Part of a small language model's weights.
Size: 13 layers, width 64, 2 heads of 32, MLP 256 GELU, vocabulary 8192.
Each number is 200 + 40 x the weight over the matrix's rms, rounded and kept within 0 to 999. Layers, rows and columns count from 0.

# up: layer 3 MLP up, 256x64, rms 0.125, rows 214-238, columns 0-63
# down: layer 3 MLP down (transposed), 256x64, rms 0.058, rows 214-237, columns 0-63
up214,200,181,208,188,234,168,188,222,186,201,163,174,163,173,167,221,218,197,252,189,284,175,164,207,181,253,195,224,198,208,226,238,181,168,201,184,244,220,223,136,181,218,206,217,248,163,166,218,211,219,203,212,267,231,115,216,216,164,210,171,235,175,226,107
down214,218,160,182,221,155,212,210,150,187,190,248,222,201,172,218,167,168,203,249,190,191,220,168,167,175,246,181,202,157,225,211,273,196,262,186,232,234,205,176,237,234,155,207,212,164,172,187,195,233,171,236,229,146,157,263,240,192,177,240,216,149,218,168,186
up215,179,196,188,196,253,219,236,174,189,226,199,217,181,236,202,226,226,189,211,237,210,206,206,155,198,202,215,169,225,214,210,148,216,163,226,217,203,224,201,144,182,173,201,171,225,160,161,207,174,174,207,172,190,175,142,195,243,201,164,229,203,200,208,169
down215,209,213,205,194,226,212,201,216,153,181,191,224,196,238,196,220,179,207,215,194,200,206,204,176,185,190,209,237,215,202,209,202,207,208,179,163,215,218,214,184,221,174,204,201,180,215,201,155,234,251,205,169,197,189,175,244,120,215,184,224,181,212,147,212
up216,218,188,216,228,220,169,199,162,222,208,222,190,150,199,185,214,253,186,227,203,190,157,228,174,217,212,221,167,199,216,244,154,196,162,196,168,124,229,172,196,217,205,115,209,215,213,164,203,208,179,167,245,193,193,246,193,249,171,223,217,153,250,207,224
down216,208,260,213,245,220,192,203,233,164,244,178,205,221,232,146,232,234,215,209,188,177,188,191,206,178,193,166,217,243,194,166,195,188,181,228,257,209,220,203,182,170,221,183,186,219,227,185,179,219,194,144,147,185,214,158,218,174,151,211,196,181,161,240,196
up217,246,314,166,193,119,253,211,248,167,264,187,214,168,242,166,204,223,135,188,202,185,187,200,202,241,215,243,166,233,237,151,188,115,116,281,183,76,161,235,228,231,192,292,163,224,248,188,257,175,210,117,242,304,176,209,141,212,165,233,174,198,249,150,181
down217,133,166,260,184,204,175,199,210,205,104,230,220,231,143,268,260,203,214,258,186,157,214,212,242,215,192,109,271,200,179,287,151,220,170,128,184,269,273,123,167,185,232,206,321,222,143,213,123,234,309,323,153,102,213,181,204,138,147,159,208,227,167,235,133
up218,182,246,259,214,222,213,173,187,209,188,180,217,160,200,180,215,163,228,243,161,235,171,290,151,162,124,125,181,170,229,245,245,196,212,226,147,58,234,247,235,165,180,167,223,158,188,279,201,213,190,255,198,214,146,226,252,210,173,268,256,207,185,268,166
down218,181,268,206,145,227,171,161,114,233,228,253,148,245,184,197,209,162,165,196,223,126,279,212,278,256,188,209,255,202,161,189,200,140,116,239,237,182,197,221,250,211,202,200,162,157,142,204,195,276,289,224,93,206,256,174,195,216,194,143,180,216,212,246,204
up219,172,164,194,210,199,283,261,163,247,250,191,179,248,176,131,215,189,242,232,183,246,99,199,152,217,139,275,171,229,210,154,201,223,235,217,156,141,194,209,153,238,141,182,202,229,263,114,233,226,176,201,249,161,161,207,210,189,233,197,249,177,269,177,234
down219,145,201,156,180,242,198,199,212,180,216,142,273,174,164,119,257,177,182,232,252,157,219,227,198,215,251,182,218,225,249,267,153,199,166,240,151,172,203,218,109,172,187,137,214,239,221,246,127,223,251,235,217,173,236,214,185,175,240,242,205,147,223,181,183
up220,282,64,175,229,198,188,189,231,259,172,193,216,224,204,197,174,134,288,267,272,221,283,228,227,229,190,206,254,194,190,197,218,246,180,111,195,130,168,185,157,199,183,147,211,193,286,222,189,183,257,256,179,202,206,200,170,162,191,213,211,127,160,297,79
down220,224,289,255,230,142,239,202,156,156,178,203,100,151,184,225,198,149,253,169,229,184,246,119,139,195,229,207,251,253,240,182,195,208,120,284,123,212,125,195,257,197,253,277,189,248,153,173,167,233,150,191,143,212,249,177,280,243,135,311,150,195,167,207,210
up221,187,234,263,228,233,193,171,170,196,201,235,207,210,161,129,154,232,173,239,223,172,141,230,216,234,212,117,187,171,166,226,212,192,156,202,212,169,223,231,222,198,223,219,227,157,221,197,192,179,217,181,201,211,193,192,183,249,206,161,191,174,226,245,217
down221,166,206,192,204,152,165,203,182,145,219,191,217,257,214,161,168,226,201,194,233,199,226,293,183,145,191,186,211,223,178,166,226,201,192,178,204,253,159,215,150,241,189,228,201,166,259,191,181,184,216,212,163,208,240,201,261,220,170,210,158,162,196,222,245
up222,214,134,152,296,169,259,344,208,207,148,202,275,274,286,228,166,182,223,242,136,230,214,276,311,242,185,245,208,209,191,198,195,149,128,251,180,205,158,248,232,221,143,140,210,197,218,131,277,115,118,141,146,181,207,217,212,163,42,167,156,200,182,196,187
down222,269,280,165,117,134,186,305,223,97,229,240,176,144,236,147,174,179,203,241,218,164,276,166,224,197,193,259,214,206,218,158,101,142,132,228,210,313,217,248,69,222,241,163,242,255,149,103,136,222,286,305,270,172,259,306,135,210,130,209,128,221,201,172,144
up223,224,136,248,204,163,188,211,239,257,144,133,185,165,282,277,206,180,181,197,227,193,216,320,186,200,191,172,188,219,276,188,232,203,208,198,189,170,231,164,257,263,183,200,222,161,173,170,196,207,190,180,221,156,248,103,227,170,189,170,212,198,174,203,168
down223,205,194,147,179,139,197,275,181,247,116,196,115,194,191,202,267,212,196,225,174,159,162,254,169,201,207,211,174,175,213,234,216,216,165,186,235,234,210,169,205,167,191,265,214,231,235,175,231,216,204,186,152,179,284,169,204,209,178,150,196,223,199,219,258
up224,164,246,220,198,203,172,197,176,230,226,284,143,168,157,212,139,139,197,225,214,148,197,149,251,221,201,157,239,195,237,300,149,217,191,261,140,189,219,237,188,231,154,144,258,203,228,207,149,191,178,180,209,214,205,218,284,254,171,219,176,191,180,224,180
down224,154,243,133,227,148,218,172,249,191,259,130,182,187,270,151,263,188,210,201,180,209,129,238,207,179,136,226,283,244,203,123,262,238,245,212,286,176,187,252,229,153,253,186,168,209,181,178,233,211,165,179,165,233,175,204,179,168,186,256,210,163,180,192,176
up225,139,172,256,173,148,194,194,113,128,199,144,150,221,144,206,208,244,215,207,222,173,184,178,212,239,225,160,217,201,161,204,188,308,182,233,173,221,144,218,231,217,203,245,217,183,167,182,180,182,166,160,152,234,211,167,287,179,189,191,234,230,214,249,278
down225,168,215,216,216,101,179,158,203,241,254,190,196,230,273,229,232,151,227,184,229,229,197,242,145,209,201,204,200,201,130,185,201,212,148,250,183,260,137,177,231,227,276,222,182,190,198,226,139,228,182,196,233,198,215,215,138,174,204,209,185,197,204,192,145
up226,138,224,155,173,218,248,228,223,209,193,148,140,170,234,210,221,189,209,206,231,190,226,217,200,215,189,164,189,190,214,230,225,203,155,135,139,173,252,203,243,232,172,194,207,311,282,212,224,131,196,142,201,190,218,191,207,172,204,245,178,193,182,225,169
down226,206,260,202,180,123,244,158,151,172,182,200,145,200,106,187,280,140,214,152,146,177,249,148,211,159,237,287,290,319,182,201,153,255,227,182,216,219,263,209,151,149,239,195,243,171,155,234,198,204,300,246,200,188,238,157,203,221,101,220,194,165,142,216,212
up227,188,116,259,197,178,298,104,149,249,172,206,241,197,225,307,217,169,139,190,145,225,203,151,169,247,262,212,125,273,143,189,233,199,224,160,189,246,210,185,184,212,191,191,240,177,230,239,148,177,158,280,228,162,156,201,128,272,195,182,169,221,251,175,211
down227,213,207,231,258,250,207,266,177,188,264,280,215,232,217,171,217,177,193,158,190,223,180,160,114,264,149,207,201,184,286,190,134,264,225,202,243,98,212,229,216,207,203,182,137,281,197,151,186,178,239,191,203,175,210,196,174,158,260,179,158,139,152,135,247
up228,247,225,317,264,233,218,179,119,216,158,220,214,261,143,145,190,159,153,138,214,153,234,218,198,201,277,192,127,200,201,278,147,201,231,311,143,208,214,209,153,174,141,237,213,177,273,267,220,191,214,164,126,107,163,121,244,224,226,157,195,176,219,186,251
down228,211,181,280,162,177,124,268,155,213,197,246,179,209,135,172,193,133,188,241,239,246,225,132,144,194,141,137,146,285,238,176,181,214,328,135,286,290,186,274,173,205,247,189,237,175,179,167,138,233,275,179,137,155,174,234,286,218,147,231,168,261,238,93,192
up229,181,208,211,186,235,246,188,196,173,205,214,181,191,208,231,212,180,247,275,158,217,180,200,152,265,205,152,162,181,167,236,160,211,240,169,146,164,251,114,153,253,163,254,230,185,192,187,270,208,210,259,192,231,169,224,255,222,163,187,172,224,213,191,158
down229,238,218,225,245,233,158,190,230,219,161,186,232,302,182,228,204,197,259,195,215,114,208,202,210,205,172,173,210,141,193,170,231,184,231,169,195,161,237,264,135,188,169,155,206,177,250,219,181,238,204,232,168,183,201,223,134,235,190,185,201,220,185,198,188
up230,160,168,254,217,281,232,152,203,215,203,110,200,201,228,198,164,204,223,247,156,217,201,143,233,191,228,237,204,216,247,172,174,225,166,110,205,171,238,243,115,209,209,185,198,168,260,208,199,258,235,223,154,204,170,202,222,205,149,202,171,245,201,248,189
down230,212,206,227,192,109,210,187,243,170,193,194,170,158,206,275,236,235,215,126,204,146,286,192,223,264,235,212,219,167,242,205,288,200,197,242,199,218,102,188,237,239,198,212,179,170,145,192,154,210,198,223,185,202,201,157,225,156,163,221,193,156,221,175,226
up231,162,168,215,165,154,213,188,238,186,189,224,147,161,312,200,185,218,175,187,262,191,146,252,153,180,254,262,138,185,88,221,256,184,258,238,237,208,166,175,150,203,202,230,208,239,187,240,248,217,172,128,215,256,216,198,202,180,195,162,157,186,163,237,241
down231,183,219,92,179,145,183,227,242,183,165,250,181,137,154,237,236,225,226,161,246,229,174,228,95,153,248,188,141,280,197,239,219,227,156,252,186,231,212,236,214,270,270,266,165,148,164,262,208,179,150,161,115,221,247,281,185,180,192,174,250,224,132,121,225
up232,183,194,193,134,222,228,182,185,280,225,188,240,142,228,170,257,206,173,236,196,107,203,277,260,183,236,171,222,215,207,204,250,243,244,201,172,183,222,160,305,179,196,131,241,187,122,170,100,207,196,197,187,208,230,233,227,207,240,171,126,215,152,260,172
down232,269,199,169,173,197,239,185,178,252,263,181,149,216,236,174,237,203,176,233,143,119,170,202,222,188,236,262,132,174,156,224,207,206,250,195,175,234,203,149,134,177,239,295,169,162,284,133,229,229,214,153,203,254,230,214,145,245,174,235,207,197,173,108,219
up233,259,151,238,296,162,192,177,233,136,221,160,301,170,240,154,221,211,181,262,176,289,281,292,191,149,290,221,138,233,239,158,127,165,221,239,210,137,164,215,142,102,274,202,197,205,151,178,252,191,167,196,268,272,177,219,164,143,229,241,202,203,114,161,149
down233,256,167,128,178,180,157,294,138,201,229,197,210,171,216,257,238,214,226,259,163,256,202,148,211,189,258,192,259,219,149,147,274,178,224,160,290,263,109,247,208,257,136,201,215,205,134,148,208,132,183,214,186,171,137,289,200,218,115,261,166,130,312,177,170
up234,144,186,152,176,123,187,138,261,255,231,164,217,282,250,234,194,226,262,203,209,302,178,268,161,233,249,168,134,260,211,180,119,294,184,227,283,131,199,139,234,151,157,154,172,158,227,169,321,225,206,174,216,216,161,88,134,240,191,265,173,162,169,178,258
down234,280,220,222,201,220,233,190,311,257,233,118,88,242,271,185,209,179,203,153,167,332,208,225,179,208,186,233,170,231,179,198,158,255,162,125,217,265,178,200,134,159,153,184,187,195,161,172,209,208,226,162,160,271,193,205,119,214,159,220,223,216,173,178,264
up235,258,154,234,204,196,198,232,168,269,155,191,265,184,343,176,264,168,179,264,135,252,152,328,255,114,259,158,119,226,271,228,220,165,229,136,126,193,209,300,107,193,245,153,138,194,170,223,180,181,169,163,225,236,109,190,280,226,161,191,101,207,289,134,203
down235,286,213,275,240,209,206,202,229,239,244,160,144,164,186,125,323,168,213,226,261,233,201,161,231,194,156,299,228,157,154,125,193,180,261,258,267,169,131,158,200,205,162,193,120,131,164,267,231,191,247,230,143,261,243,273,241,113,223,132,148,139,216,88,163
up236,113,184,226,181,122,162,209,233,219,118,241,255,196,267,195,204,243,196,155,239,172,181,201,309,231,156,270,110,225,207,173,148,221,207,187,250,193,281,223,209,263,183,271,165,157,211,103,243,229,113,223,180,197,243,266,176,203,217,266,194,78,190,261,178
down236,268,240,195,257,191,243,195,146,142,253,105,241,225,229,138,218,140,202,174,163,312,195,244,150,177,256,212,266,253,326,195,188,133,113,223,204,142,193,225,151,171,196,146,243,185,153,261,141,219,214,242,137,214,211,127,182,224,228,175,184,229,250,132,207
up237,155,170,164,104,253,198,219,171,265,190,197,268,219,178,124,210,260,183,149,148,203,156,203,175,221,249,239,173,181,239,241,221,298,150,133,170,214,178,173,167,220,207,186,244,189,179,257,265,76,238,163,182,220,207,206,213,173,278,205,227,206,247,203,169
down237,184,205,169,218,158,195,223,145,216,232,210,188,186,142,215,185,184,184,238,190,172,272,238,157,197,191,258,209,186,202,157,191,129,183,225,173,230,210,220,151,250,267,262,298,181,224,125,223,253,216,201,189,119,148,219,179,228,220,235,163,187,225,211,175
up238,171,244,263,197,201,213,137,226,180,193,185,178,192,179,171,190,208,232,213,176,209,236,171,184,174,191,213,213,196,222,149,126,224,235,235,223,233,221,221,233,179,227,202,210,201,218,170,140,183,168,247,212,225,172,225,176,205,218,228,200,176,159,214,221